{"norm": "layernorm", "qk_norm": true, "init_std_o": 0.0, "optimizer": "soap_variant", "weight_decay": 0.051, "final_lr_fraction": 0.0, "doc_mask": true, "max_steps": 2667}
Each number is 200 + 40 x the weight over its row's rms, rounded and kept within 0 to 999. Layers, rows and columns count from 0. The size before them is the row's rms in percent of the matrix's.

# up: layer 5 MLP up, 2560x640, rms 0.171, rows 2002-2044, columns 240-319
# down: layer 5 MLP down (transposed), 2560x640, rms 0.169, rows 2002-2043, columns 240-319
up2002,098,210,154,224,219,253,153,176,183,128,205,200,174,231,159,123,274,244,183,166,245,189,216,165,176,246,181,241,183,269,219,221,203,225,187,201,229,216,183,225,231,229,165,190,183,179,264,217,178,231,235,205,226,230,209,193,270,119,222,241,252,233,194,213,141,207,183,216,109,236,170,208,181,231,213,205,197,234,225,186,194
down2002,110,215,177,146,162,185,166,175,181,121,222,165,213,192,192,224,236,135,225,178,161,203,251,134,209,196,199,152,307,200,169,169,192,164,209,223,157,156,171,202,190,212,268,160,216,223,194,195,130,159,125,153,231,165,188,235,195,183,211,187,240,208,205,230,207,138,184,218,182,216,230,255,201,235,199,206,192,211,235,230,234
up2003,101,141,208,197,237,231,203,228,123,149,164,224,106,266,169,236,177,209,189,159,234,195,233,216,143,115,189,234,176,210,238,196,211,200,172,168,196,145,221,171,194,181,234,262,263,211,210,181,200,202,171,189,259,187,208,202,190,172,171,240,187,135,159,206,207,189,187,182,238,208,195,229,219,162,224,195,315,197,242,196,244
down2003,105,242,182,180,187,159,208,179,150,213,230,251,132,166,182,210,187,283,181,268,160,203,196,167,221,233,250,184,202,233,235,274,136,200,190,214,177,207,230,216,195,157,144,235,222,206,182,221,161,106,232,236,154,207,88,216,139,196,224,241,242,180,248,270,219,253,245,208,166,220,244,203,226,225,223,164,161,292,217,214,138
up2004,104,196,192,157,238,180,234,68,175,183,184,256,221,202,260,225,240,223,202,209,279,261,148,161,248,196,181,171,202,215,214,139,180,196,252,173,138,203,174,221,215,225,158,126,194,215,243,190,157,191,253,269,254,230,171,240,228,206,267,166,162,122,191,225,263,198,186,195,247,221,145,166,158,270,203,208,222,134,169,193,257
down2004,101,196,198,181,251,204,203,156,120,226,223,129,227,186,203,256,208,224,143,209,202,154,181,230,171,190,201,177,108,260,125,200,165,183,217,213,184,224,205,204,171,193,235,185,228,224,187,270,221,169,213,158,214,141,165,218,120,172,150,129,168,176,164,157,205,229,194,135,255,137,247,136,224,209,162,236,248,157,175,163,188
up2005,092,200,206,187,233,169,133,270,235,188,200,143,174,221,140,211,170,158,176,286,236,216,238,185,263,183,183,224,242,225,172,159,253,213,170,133,224,209,160,143,222,214,248,190,229,209,180,168,190,314,179,210,208,268,205,194,219,193,164,142,224,238,184,200,220,160,214,203,192,165,186,235,170,276,153,139,202,271,165,226,249
down2005,097,195,229,148,235,206,206,175,241,209,209,213,184,134,210,144,225,171,141,195,253,286,169,218,173,201,282,192,160,229,247,212,114,171,143,175,246,263,212,229,205,188,256,199,153,259,194,222,208,141,162,151,191,187,170,141,180,190,269,240,194,210,307,226,145,162,203,265,159,181,233,247,199,145,158,184,133,239,223,205,126
up2006,090,211,201,161,164,190,124,224,177,255,201,252,188,124,185,144,308,166,204,192,229,180,190,248,201,163,224,232,170,195,112,161,184,163,198,246,174,118,212,254,196,234,253,173,227,177,157,169,218,246,242,198,204,253,172,223,185,220,176,165,227,273,126,328,198,237,215,193,231,177,226,151,222,236,255,175,183,248,230,228,150
down2006,096,146,205,194,183,199,153,167,196,152,155,219,251,179,188,198,191,197,196,226,271,216,301,222,134,270,158,256,188,160,179,264,239,209,174,179,206,173,177,227,223,237,216,185,198,195,222,185,200,222,176,153,251,175,230,145,192,203,218,259,220,182,216,200,175,249,125,199,174,239,193,250,198,186,215,204,285,182,207,243,185
up2007,107,246,183,286,257,215,216,242,183,195,110,119,152,210,202,237,241,194,179,198,251,238,248,126,170,235,162,213,183,300,209,219,193,170,240,240,213,223,203,293,301,197,230,168,213,165,223,164,231,221,163,242,132,213,174,149,118,265,189,179,238,176,263,263,237,195,258,320,216,190,175,194,144,105,237,192,156,157,192,172,193
down2007,104,243,155,188,100,238,171,198,147,109,215,198,221,179,219,207,219,225,260,209,204,229,241,187,149,172,152,203,234,214,146,180,210,226,193,109,143,192,201,224,202,188,236,111,119,207,202,136,221,264,213,222,161,235,241,200,120,162,210,331,206,226,142,219,229,187,223,225,244,206,154,221,213,233,239,199,143,191,176,209,151
up2008,093,299,146,243,166,148,244,161,164,174,192,217,161,171,175,192,219,196,231,241,195,166,189,204,194,226,146,162,199,237,181,166,174,227,136,142,215,164,177,191,155,198,276,149,198,158,225,220,178,203,224,164,194,165,171,259,143,244,238,220,137,221,182,145,193,258,150,196,226,169,184,159,208,149,202,223,210,232,243,217,148
down2008,095,153,223,247,139,106,228,229,175,195,199,154,193,190,240,193,200,244,184,270,205,126,204,197,224,118,149,142,82,210,178,229,165,187,180,202,239,181,199,183,240,214,250,251,161,193,135,182,245,146,209,114,193,188,177,162,227,138,225,225,153,166,238,180,220,224,212,207,179,139,201,159,223,200,220,221,206,113,229,208,159
up2009,102,161,239,212,189,205,197,190,242,189,113,132,168,194,235,159,228,220,191,157,223,216,222,224,200,194,233,161,254,115,216,184,154,140,274,234,238,208,170,282,229,190,159,200,218,233,243,239,167,215,224,161,162,193,177,193,232,243,230,181,172,176,233,164,233,214,201,228,233,181,166,247,187,263,172,130,227,153,149,214,202
down2009,106,256,166,161,128,243,139,255,152,208,284,118,236,186,136,230,182,204,245,119,242,227,207,200,260,204,147,201,180,173,217,230,207,211,205,175,173,178,170,214,149,161,197,268,184,166,235,173,183,296,139,120,222,96,183,218,200,183,204,213,179,141,164,239,181,194,188,180,202,218,216,195,221,238,239,147,184,236,226,225,163
up2010,099,140,206,134,181,182,259,99,200,237,181,295,148,163,235,223,236,197,195,191,218,218,222,192,197,198,146,180,190,180,169,211,245,157,181,197,153,286,178,198,158,231,173,201,194,161,226,229,187,250,195,185,219,269,190,255,241,184,205,230,264,186,136,191,137,198,242,195,194,228,174,211,243,165,178,162,261,204,231,136,213
down2010,095,244,248,245,212,248,216,190,193,233,188,174,211,196,176,244,239,237,241,199,226,168,130,117,160,202,215,231,177,276,211,282,211,201,200,225,225,181,194,166,281,218,200,176,231,215,184,168,207,142,249,180,230,171,220,169,181,226,215,225,181,99,209,209,207,162,197,201,237,151,197,227,258,185,152,186,204,158,156,177,230
up2011,124,172,159,145,93,215,149,169,193,176,209,152,240,148,167,207,204,213,173,256,185,208,196,161,284,193,197,164,239,232,162,133,218,205,196,195,220,267,211,161,225,248,216,229,223,194,179,202,207,197,194,123,245,147,145,218,175,248,201,183,244,147,222,186,169,251,175,303,173,181,205,244,169,181,203,117,211,290,192,249,189
down2011,098,167,230,149,245,192,234,225,134,179,150,184,150,254,187,169,202,240,232,138,203,170,167,170,184,209,185,211,167,151,201,173,136,237,205,229,175,216,204,192,229,238,216,217,227,191,217,190,277,237,189,165,101,217,219,203,206,192,167,173,159,213,271,184,216,204,238,191,169,198,200,188,184,236,156,267,192,166,182,151,255
up2012,095,208,166,176,145,228,259,159,192,175,260,150,110,200,174,200,195,248,134,212,233,166,158,99,243,223,148,215,194,216,227,230,183,103,184,225,209,206,210,200,174,188,213,251,186,248,208,183,143,207,272,151,217,155,201,194,192,236,199,237,193,191,210,244,137,150,114,183,199,128,270,207,202,164,139,189,150,247,191,182,176
down2012,095,194,164,182,191,194,141,171,182,189,171,220,171,298,186,172,200,175,116,102,192,191,177,165,181,215,185,126,118,157,206,177,250,199,184,147,187,166,229,151,249,281,222,209,121,177,136,185,174,147,147,214,214,168,235,268,214,239,155,105,240,205,193,223,240,194,159,196,207,220,202,233,226,199,211,173,254,315,192,200,259
up2013,110,208,170,199,160,243,157,229,183,249,187,188,212,179,204,217,211,238,248,132,150,166,188,152,192,190,213,191,210,137,171,227,226,213,229,232,202,137,194,147,211,209,154,188,166,236,271,179,170,189,273,218,211,259,220,212,213,192,299,224,107,145,160,180,191,187,234,267,139,218,297,172,187,122,212,213,264,171,241,166,253
down2013,101,197,270,176,192,204,211,144,214,170,232,236,116,209,249,193,215,194,194,210,219,117,200,181,242,251,198,234,206,240,220,201,233,205,153,238,171,231,147,176,203,136,187,136,236,204,262,257,209,178,233,180,168,172,240,213,98,208,159,156,162,234,169,199,147,241,186,171,133,187,170,193,229,219,168,197,173,203,234,193,191
up2014,107,192,166,233,253,248,215,182,300,194,132,239,185,176,176,177,169,199,259,154,145,243,174,106,218,182,130,135,123,158,260,176,175,219,226,271,208,127,208,142,233,210,208,252,108,220,182,218,157,230,239,226,205,175,316,203,246,193,117,217,230,131,233,211,192,204,212,250,235,145,194,240,182,132,219,160,171,201,190,185,188
down2014,102,223,209,110,145,136,170,237,197,216,211,144,208,231,189,238,144,202,160,246,261,101,146,226,302,235,170,220,170,192,191,197,176,161,230,212,171,188,228,159,212,150,213,220,200,152,183,211,179,200,178,210,223,221,101,268,162,199,193,182,169,196,104,187,134,233,248,236,187,210,208,212,224,244,225,199,251,206,236,151,246
up2015,102,98,158,221,156,230,216,231,199,168,223,165,164,177,188,212,308,217,195,274,206,226,178,244,202,209,187,256,213,176,203,136,232,171,270,232,244,180,238,227,210,223,180,158,151,200,193,187,227,121,180,162,237,139,249,199,188,235,247,226,151,269,154,236,203,247,259,182,200,278,193,160,242,244,210,240,224,183,162,188,265
down2015,106,214,212,247,189,214,222,175,166,229,235,132,196,285,186,172,262,194,258,190,199,168,299,173,206,201,249,243,211,190,114,213,158,204,172,176,193,183,206,218,220,248,182,185,193,168,170,158,200,143,195,189,253,226,209,126,222,203,197,118,256,168,137,170,150,196,258,208,186,174,244,204,271,201,184,234,222,244,243,176,155
up2016,083,222,268,201,231,151,197,192,206,182,133,194,194,213,209,237,152,216,228,141,175,248,242,198,189,186,202,255,220,202,228,188,270,266,216,237,162,159,251,231,165,88,187,201,138,198,168,182,261,175,219,209,137,218,206,136,202,184,163,184,220,176,163,204,179,188,186,185,177,170,155,288,125,183,98,208,265,181,239,183,273
down2016,095,199,127,237,212,198,218,188,215,197,263,208,254,186,188,213,192,191,197,190,210,236,258,203,243,254,215,140,167,125,266,109,145,241,220,201,178,238,239,217,219,194,148,153,187,175,204,188,227,161,223,154,207,143,272,227,168,202,210,150,193,205,234,160,198,235,232,182,153,260,212,242,148,245,257,198,230,193,224,179,200
up2017,087,209,186,185,202,169,210,233,139,214,183,176,156,230,200,258,196,234,261,224,140,216,159,228,147,155,215,193,117,206,221,175,233,198,261,195,221,216,140,224,212,227,307,245,215,250,163,271,220,215,212,149,225,218,219,256,179,145,221,183,196,228,218,244,141,171,218,238,252,158,194,224,193,200,252,194,200,153,246,215,178
down2017,092,238,239,201,155,278,195,246,231,247,232,249,215,163,136,203,187,210,166,223,240,168,188,208,270,223,182,126,139,287,160,129,180,165,182,195,242,158,238,210,175,208,133,257,203,222,264,256,141,177,210,189,326,238,253,198,219,204,161,180,154,225,247,163,222,143,157,205,181,205,168,219,213,233,212,267,207,152,240,209,108
up2018,099,179,222,219,156,181,193,197,235,154,290,323,197,255,151,226,228,237,204,200,184,233,185,172,211,170,154,193,184,249,225,224,148,258,273,281,240,190,185,174,198,101,166,203,205,245,209,255,160,266,238,176,186,158,190,219,195,228,222,188,245,295,196,216,145,266,243,176,132,145,211,226,232,229,161,230,213,242,186,171,275
down2018,100,195,255,198,170,229,198,190,214,214,211,229,214,185,153,170,172,180,196,242,298,159,146,200,147,270,235,174,215,212,169,217,222,198,203,200,198,212,213,217,220,208,219,223,216,237,244,215,215,229,171,178,213,145,219,262,149,160,200,244,224,210,247,284,204,190,166,239,144,177,168,265,185,192,218,173,196,224,209,230,177
up2019,109,151,274,232,213,195,241,254,212,177,224,199,206,210,168,138,198,178,265,244,267,200,234,136,270,199,227,176,187,205,200,202,216,159,222,143,172,233,241,175,229,149,180,227,276,250,216,234,180,192,203,297,150,259,201,164,162,211,181,181,193,121,206,192,191,228,257,203,233,197,198,229,225,231,168,227,181,226,216,147,201
down2019,096,307,189,127,228,281,172,171,258,191,225,219,251,227,152,177,203,136,154,229,246,128,210,118,187,225,258,214,161,164,165,169,236,273,192,209,189,167,165,92,183,251,167,172,223,210,165,209,196,217,216,176,199,207,191,184,236,207,264,200,252,277,152,207,177,222,217,170,164,221,174,197,174,230,170,185,124,191,211,170,199
up2020,097,176,179,211,250,132,190,135,168,182,246,184,261,184,157,237,143,242,177,180,227,170,182,142,153,186,184,190,164,168,248,157,254,186,217,176,158,180,175,254,177,248,251,152,217,203,177,266,180,222,215,267,227,159,159,279,246,119,138,200,185,183,181,178,162,229,231,128,205,214,206,209,203,209,128,211,174,226,166,239,257
down2020,094,163,221,172,234,253,251,194,137,263,197,248,153,242,243,182,156,182,243,228,183,141,129,148,266,192,201,307,185,145,218,168,221,248,290,164,235,98,159,197,194,157,248,180,166,142,174,158,95,177,214,158,242,169,192,141,176,198,171,133,243,165,237,176,223,166,186,199,147,170,175,164,105,204,240,185,175,168,247,236,216
up2021,084,163,209,184,132,178,204,227,220,217,257,280,181,177,252,222,199,209,284,187,165,182,175,238,163,173,245,246,255,191,189,184,189,194,225,203,181,250,245,225,147,294,200,203,204,147,250,179,161,141,154,225,137,189,141,120,138,191,241,90,236,166,203,172,152,225,208,179,214,196,224,203,190,240,220,124,201,204,215,135,204
down2021,097,212,181,216,187,217,251,170,205,205,174,154,161,252,227,195,267,126,195,209,162,269,138,241,224,140,251,103,285,247,202,251,240,141,226,134,167,250,181,185,129,187,181,237,222,148,180,275,157,161,177,118,194,180,266,270,181,173,238,200,223,156,142,269,208,217,142,209,237,209,187,152,169,281,169,175,165,226,190,232,203
up2022,096,192,173,151,168,183,113,246,146,162,169,221,156,186,181,174,187,249,223,221,138,247,219,176,110,194,175,201,140,132,284,186,271,170,161,175,211,250,134,179,248,210,224,188,242,272,126,143,176,279,174,182,202,250,184,224,228,196,169,167,171,223,220,178,232,197,236,171,137,129,189,172,176,190,227,206,249,227,157,173,128
down2022,096,226,201,226,231,198,253,233,142,189,196,172,215,168,214,234,151,200,188,234,203,238,174,248,243,199,129,189,203,145,241,265,174,202,134,197,258,255,197,182,181,215,157,197,237,141,285,250,197,196,231,175,151,174,173,248,167,227,285,287,223,223,256,183,180,231,198,188,139,223,204,238,201,186,220,115,206,101,238,242,224
up2023,105,159,192,243,166,151,224,218,202,148,210,137,162,206,146,195,181,247,205,182,151,158,193,165,103,176,295,87,185,217,181,225,216,155,183,224,218,171,140,407,145,160,132,222,269,236,247,99,224,135,194,313,207,188,231,211,151,266,210,221,164,214,242,229,184,256,214,199,162,219,252,254,195,205,201,255,173,132,187,139,166
down2023,101,238,202,197,284,164,239,284,160,245,187,177,170,233,150,266,204,160,188,213,181,219,218,189,222,184,138,171,176,210,203,179,194,245,229,147,107,217,243,176,184,220,237,183,164,199,176,194,269,140,170,149,285,192,174,170,205,196,144,256,209,257,195,210,262,227,205,179,198,220,194,167,186,169,156,130,236,264,205,219,142
up2024,087,154,215,257,247,187,207,160,148,168,170,166,210,197,159,201,215,264,213,243,175,177,183,211,166,189,239,191,243,175,236,164,120,199,182,185,176,193,156,169,222,156,142,149,259,241,146,164,225,161,232,184,244,225,145,153,174,175,235,218,145,215,181,268,196,237,110,252,228,162,147,219,215,220,199,239,233,219,188,214,167
down2024,097,216,221,174,155,253,209,175,209,171,212,185,201,227,157,184,200,213,242,232,211,183,224,243,180,247,93,224,198,186,197,59,203,174,204,173,193,210,200,196,199,202,157,194,156,290,288,193,196,234,260,236,236,234,175,251,141,150,228,266,198,220,175,232,171,218,199,209,153,204,255,147,215,208,210,219,133,177,218,234,140
up2025,085,209,163,228,175,218,268,161,120,177,186,192,269,145,160,206,251,225,193,238,208,160,215,150,152,180,146,180,228,71,188,244,76,162,186,198,154,192,170,277,176,242,177,169,248,146,156,200,164,238,195,252,204,161,123,227,202,249,133,225,156,186,215,148,182,142,250,177,239,172,179,155,149,166,216,207,173,156,258,244,202
down2025,093,257,239,178,272,131,264,177,236,157,225,209,185,173,238,213,143,156,221,158,172,178,244,154,207,218,180,122,148,217,210,219,197,209,224,216,152,219,171,233,206,153,179,244,175,249,164,132,192,234,236,172,144,159,227,237,186,243,171,213,208,211,247,192,247,204,172,173,169,182,123,236,214,232,207,164,164,205,208,111,171
up2026,090,173,200,208,177,187,252,250,145,184,216,222,249,215,184,205,200,189,199,203,251,169,225,142,213,252,183,208,222,197,249,199,185,276,208,205,174,289,136,278,231,230,172,245,195,220,184,172,161,247,163,262,274,204,242,191,182,225,198,197,204,165,190,176,163,161,210,255,207,171,140,185,191,246,159,236,183,229,168,163,202
down2026,102,239,249,156,168,242,142,208,274,200,263,188,196,121,163,202,196,179,179,191,172,205,204,253,201,153,240,228,201,224,259,202,171,158,235,213,192,88,182,215,204,183,171,170,215,300,226,214,278,296,240,165,195,207,252,146,201,162,194,203,175,175,182,237,168,244,219,142,184,128,179,203,178,223,198,249,164,160,157,255,207
up2027,094,212,212,164,153,115,254,157,151,265,222,209,248,193,150,204,243,198,194,226,285,178,198,146,147,218,128,186,157,186,209,255,231,172,194,236,210,223,151,96,155,203,176,199,186,147,235,236,149,169,210,238,169,172,193,132,253,183,170,189,206,235,220,167,110,180,176,207,178,196,260,242,286,128,195,185,176,255,200,127,220
down2027,095,191,263,184,144,195,152,245,119,192,227,203,254,220,240,95,195,201,264,204,228,160,163,246,175,177,136,211,227,247,187,188,187,212,96,190,254,245,195,171,215,258,141,195,256,138,221,220,172,253,168,193,238,205,234,247,248,140,185,183,213,260,200,264,237,228,200,228,170,203,196,240,200,195,112,201,144,230,298,251,166
up2028,092,181,230,133,218,262,160,219,147,213,224,180,223,173,229,104,137,239,234,176,191,238,240,207,230,230,190,213,187,180,182,182,172,135,109,257,143,149,219,166,194,168,195,256,190,217,248,206,181,216,232,176,211,184,164,220,215,208,211,139,174,123,190,120,159,193,243,108,167,210,164,223,217,256,203,154,278,128,203,187,169
down2028,099,234,144,163,154,214,199,199,206,279,180,173,190,121,181,185,238,150,210,211,258,192,188,242,248,211,203,174,115,173,222,189,245,173,280,213,151,96,191,198,229,195,146,224,218,200,205,311,208,124,117,145,216,197,182,261,183,188,226,191,175,208,166,166,194,259,191,153,219,274,186,211,203,202,178,137,274,233,192,188,211
up2029,094,176,223,252,180,218,242,143,235,238,214,116,198,158,245,161,242,216,297,189,223,177,191,248,165,128,221,128,197,100,162,177,214,214,199,276,230,146,222,328,187,186,272,180,222,152,171,208,262,251,170,144,177,236,140,194,264,216,198,181,207,234,178,184,197,245,164,239,186,223,258,151,168,273,160,214,139,158,210,192,157
down2029,093,141,199,199,228,192,142,179,246,258,193,217,198,233,168,195,238,157,165,179,188,304,270,213,149,249,237,157,237,226,294,170,219,160,255,191,232,197,231,245,161,190,159,185,260,260,150,221,193,145,179,318,247,190,184,212,228,222,185,285,239,187,238,231,165,207,257,192,185,219,265,151,159,215,211,197,235,257,236,184,176
up2030,096,259,185,180,196,145,205,179,145,196,222,292,220,267,211,235,119,218,204,213,144,183,219,139,175,187,233,184,192,177,219,181,221,184,128,134,275,107,192,197,289,216,154,260,182,152,229,175,180,195,149,165,141,161,254,159,245,174,179,176,182,212,176,175,246,154,218,232,206,239,164,185,137,208,342,206,225,199,122,221,178
down2030,101,202,179,213,137,201,197,217,245,280,216,164,253,201,100,246,259,241,233,195,180,200,188,169,160,258,205,189,142,229,206,214,240,202,220,156,166,286,239,211,171,246,211,209,157,108,176,195,247,177,196,157,259,238,201,206,151,195,232,279,229,221,233,140,155,190,197,191,172,191,235,218,248,142,176,216,172,194,177,193,164
up2031,088,113,262,186,241,209,185,185,238,215,249,246,184,124,171,218,208,174,216,181,232,159,226,278,172,214,159,183,164,175,179,214,309,203,248,258,187,177,215,234,228,159,144,146,206,200,151,180,173,202,207,206,238,166,117,199,152,195,137,125,189,204,118,255,188,154,224,203,204,149,272,173,191,212,160,88,253,129,147,262,220
down2031,096,291,256,285,219,136,148,182,235,274,185,190,192,178,166,236,198,142,135,171,164,208,227,187,158,242,254,178,173,190,185,191,144,211,240,281,240,196,167,212,254,220,151,220,256,260,256,245,221,170,185,233,274,189,192,225,151,154,223,230,121,241,250,180,170,220,248,138,218,286,203,251,201,196,109,168,208,275,169,187,234
up2032,117,165,164,177,208,262,227,112,224,144,182,238,214,172,151,262,226,148,163,187,166,223,248,177,226,198,197,232,186,240,209,205,228,144,154,255,233,132,242,188,198,259,252,243,197,161,181,238,257,181,253,296,185,176,206,280,249,207,165,240,192,191,160,220,170,208,175,221,231,198,216,167,172,189,167,228,119,176,141,181,149
down2032,101,262,209,133,192,246,200,183,170,185,147,222,199,173,217,187,178,178,142,116,209,167,251,241,184,281,208,271,195,137,206,207,211,176,277,228,221,145,183,226,213,198,211,127,206,240,181,194,169,178,176,125,241,81,189,252,164,125,218,230,207,171,201,139,208,173,181,180,201,170,255,230,201,233,222,172,256,193,222,184,239
up2033,095,170,168,143,265,218,215,141,237,205,144,219,241,181,204,183,220,139,209,291,222,207,164,211,178,201,160,143,226,258,195,176,171,216,155,183,197,116,187,154,224,113,182,86,199,273,243,193,242,178,154,192,144,280,243,199,212,168,203,202,220,168,241,230,143,271,201,241,216,210,112,196,185,197,226,269,178,251,249,194,190
down2033,094,175,169,169,240,154,184,284,230,210,208,167,212,198,165,209,215,174,186,195,217,215,213,216,168,233,177,207,273,230,199,168,147,180,208,215,161,225,165,153,141,232,157,179,191,208,227,174,258,108,222,204,217,221,247,221,247,259,221,226,162,250,174,221,227,209,200,206,246,230,245,213,255,236,240,151,185,162,187,138,176
up2034,122,186,179,215,236,179,191,163,170,188,149,153,182,208,233,159,209,150,201,233,161,249,205,161,199,169,268,174,250,275,149,216,236,210,233,159,200,221,187,313,230,205,215,198,212,139,194,226,201,182,173,181,173,182,178,184,170,154,224,167,212,169,271,150,219,157,231,218,162,213,163,176,237,161,244,155,187,255,203,175,245
down2034,119,168,158,182,181,179,170,201,176,200,162,271,238,235,154,148,254,167,164,241,195,163,174,210,200,294,171,196,244,186,176,102,252,177,180,154,234,228,264,221,197,254,275,184,201,151,211,140,154,152,224,192,241,121,188,193,239,167,217,260,234,249,234,176,203,175,244,182,197,145,184,234,181,207,192,191,277,206,167,212,206
up2035,127,269,199,268,190,162,195,178,160,190,233,182,208,177,139,226,215,256,151,201,258,178,186,181,132,303,179,121,193,215,168,169,166,216,213,208,186,210,243,213,196,187,215,168,194,214,187,210,211,263,217,276,189,134,171,130,247,236,174,140,179,225,206,234,277,209,246,248,117,262,179,230,238,301,188,158,188,202,215,195,233
down2035,106,216,284,207,200,236,198,166,201,174,290,150,172,213,245,182,237,204,202,172,225,161,133,196,215,220,147,215,194,268,256,204,141,105,224,178,208,212,187,211,128,264,152,235,212,201,120,219,231,201,194,220,132,227,256,217,159,217,214,181,241,184,212,236,167,208,153,169,257,190,193,204,169,185,182,173,262,179,157,168,196
up2036,101,219,220,163,179,259,237,227,198,219,229,206,199,163,203,177,173,188,153,203,166,156,144,170,128,183,222,228,197,185,253,216,185,151,203,231,201,225,138,201,186,193,233,141,142,263,228,196,259,212,185,245,227,278,203,155,167,139,258,230,193,207,184,217,174,187,205,192,171,146,164,230,234,222,105,172,135,144,202,218,168
down2036,100,226,195,247,171,195,155,205,218,194,125,197,239,280,157,175,125,218,203,153,140,182,183,233,203,274,157,142,236,159,130,212,221,227,235,150,203,208,145,139,173,230,214,250,192,200,169,252,175,217,233,148,183,187,85,210,227,131,212,229,192,170,210,202,176,183,201,240,223,220,231,215,195,196,130,195,193,186,144,226,194
up2037,098,200,128,173,179,229,129,135,195,137,201,149,231,191,222,142,200,182,270,210,224,207,247,228,226,215,225,243,243,189,224,199,208,177,184,190,228,190,156,246,227,218,241,194,165,165,240,135,262,174,245,128,183,114,206,189,216,226,222,182,241,186,220,158,239,223,163,219,253,217,185,185,216,261,175,227,203,219,257,244,179
down2037,101,234,143,214,185,261,231,118,128,193,202,163,258,323,200,233,141,168,151,177,133,136,258,164,115,123,248,183,226,238,199,189,150,251,224,212,236,105,172,168,160,202,160,145,205,267,159,233,220,180,147,224,215,162,216,237,273,202,202,199,179,239,189,189,192,238,161,183,199,180,162,252,247,208,197,175,224,214,170,221,219
up2038,085,194,205,254,248,191,159,206,236,170,164,141,221,171,269,173,204,242,221,169,212,155,138,252,261,184,179,243,239,182,205,120,122,259,220,238,148,175,141,239,188,231,220,183,252,286,200,131,173,184,195,132,239,235,215,257,204,201,164,270,201,199,185,266,212,188,213,218,247,238,157,253,169,247,181,152,222,144,215,213,266
down2038,091,200,192,174,157,284,174,269,208,242,207,237,146,160,258,146,179,217,240,193,150,215,204,229,218,196,207,199,214,236,262,182,219,236,164,184,297,234,208,156,242,200,178,236,183,246,204,200,195,272,253,232,173,129,172,193,191,250,162,171,193,199,219,222,177,152,178,147,118,235,155,122,136,223,205,188,224,248,165,205,152
up2039,097,170,237,245,226,161,215,193,204,210,173,216,147,152,173,189,185,152,153,149,253,236,191,196,188,224,181,303,182,192,208,244,163,189,304,134,188,177,278,172,218,162,227,220,213,149,162,214,208,241,241,322,173,207,213,257,248,160,155,242,124,189,220,123,233,160,269,204,195,214,196,201,226,196,250,134,172,210,151,170,177
down2039,092,185,201,230,188,210,214,174,230,206,116,188,127,170,251,204,168,127,289,142,152,283,147,209,206,202,150,146,200,216,149,214,134,220,185,165,169,179,186,201,249,109,225,203,124,243,259,198,239,261,170,206,249,201,166,193,164,217,225,278,253,194,226,219,190,226,186,273,204,230,213,202,139,237,175,272,181,309,185,201,196
up2040,093,209,295,238,223,193,142,140,199,213,226,167,198,175,213,243,166,187,182,176,109,184,239,234,194,197,244,234,245,155,174,255,215,162,152,200,193,170,232,203,234,220,197,187,222,188,112,184,194,224,207,126,149,156,215,196,190,199,239,197,213,235,145,187,168,149,195,142,212,218,210,199,231,140,236,242,205,194,116,189,174
down2040,104,252,176,202,239,131,218,237,280,197,251,226,153,281,182,225,168,274,184,271,236,217,153,215,110,234,181,232,182,201,173,302,225,226,191,167,235,193,184,223,235,239,219,200,188,156,181,150,173,186,111,224,240,204,284,219,164,228,179,146,130,304,249,252,210,227,174,113,221,155,261,268,271,225,126,199,217,205,263,224,248
up2041,087,242,248,291,204,264,195,258,197,249,253,203,227,166,185,214,237,159,183,189,174,186,106,146,176,166,164,245,147,194,202,236,114,169,136,225,227,214,158,194,200,153,222,231,177,219,238,114,200,140,196,203,158,157,98,91,100,239,144,190,143,186,184,225,258,225,144,295,217,192,275,277,177,205,124,215,211,157,140,237,149
down2041,105,209,199,230,158,258,218,262,240,187,198,189,196,232,253,135,193,208,291,219,258,196,258,178,157,192,186,244,226,238,216,213,185,216,245,160,186,211,220,199,243,204,166,78,156,164,178,179,213,227,200,228,162,182,275,204,135,196,238,332,184,161,157,217,280,188,189,188,240,187,222,98,289,180,226,161,235,114,253,230,235
up2042,088,235,249,170,227,237,157,185,191,167,218,241,164,173,210,247,131,285,237,203,165,149,158,215,127,246,230,178,281,172,181,129,248,268,173,172,170,225,212,250,103,241,266,219,254,205,253,165,231,128,248,210,238,198,275,219,266,209,229,129,65,129,232,175,183,139,135,142,108,197,187,227,203,166,189,178,197,225,179,151,162
down2042,093,220,137,249,134,187,172,225,216,159,217,247,140,174,210,185,198,193,179,159,193,170,279,203,229,267,150,156,207,191,204,225,213,244,207,194,227,251,237,193,210,204,93,226,176,230,290,217,234,279,181,195,189,185,291,208,172,227,266,254,302,235,166,240,199,181,191,189,225,190,287,235,206,166,191,193,114,274,264,245,215
up2043,107,247,183,147,207,204,258,216,211,193,233,209,185,192,239,250,206,161,190,221,204,177,203,222,167,157,289,237,196,117,197,107,243,263,204,238,204,172,148,195,158,205,210,125,149,210,149,219,216,217,190,125,243,126,235,172,194,241,189,194,190,194,186,268,152,199,276,198,181,175,118,267,240,225,135,211,198,169,242,162,162
down2043,100,209,179,99,165,139,184,179,290,272,169,229,220,217,257,225,208,255,275,206,185,264,179,172,178,163,211,209,231,216,291,200,197,201,199,197,219,203,251,196,213,140,213,207,160,224,180,249,146,153,115,136,196,203,215,171,178,208,206,199,239,173,289,218,138,153,278,185,210,195,188,180,218,232,175,216,183,191,248,196,243
up2044,096,186,272,227,164,223,214,150,238,170,227,177,224,169,239,245,264,165,157,182,188,248,179,211,140,166,158,177,179,254,207,192,299,229,204,236,200,208,190,191,178,219,251,184,251,226,224,183,202,202,143,126,238,188,208,154,189,170,223,139,163,173,172,275,208,183,181,251,233,181,309,178,202,140,151,190,143,261,203,252,243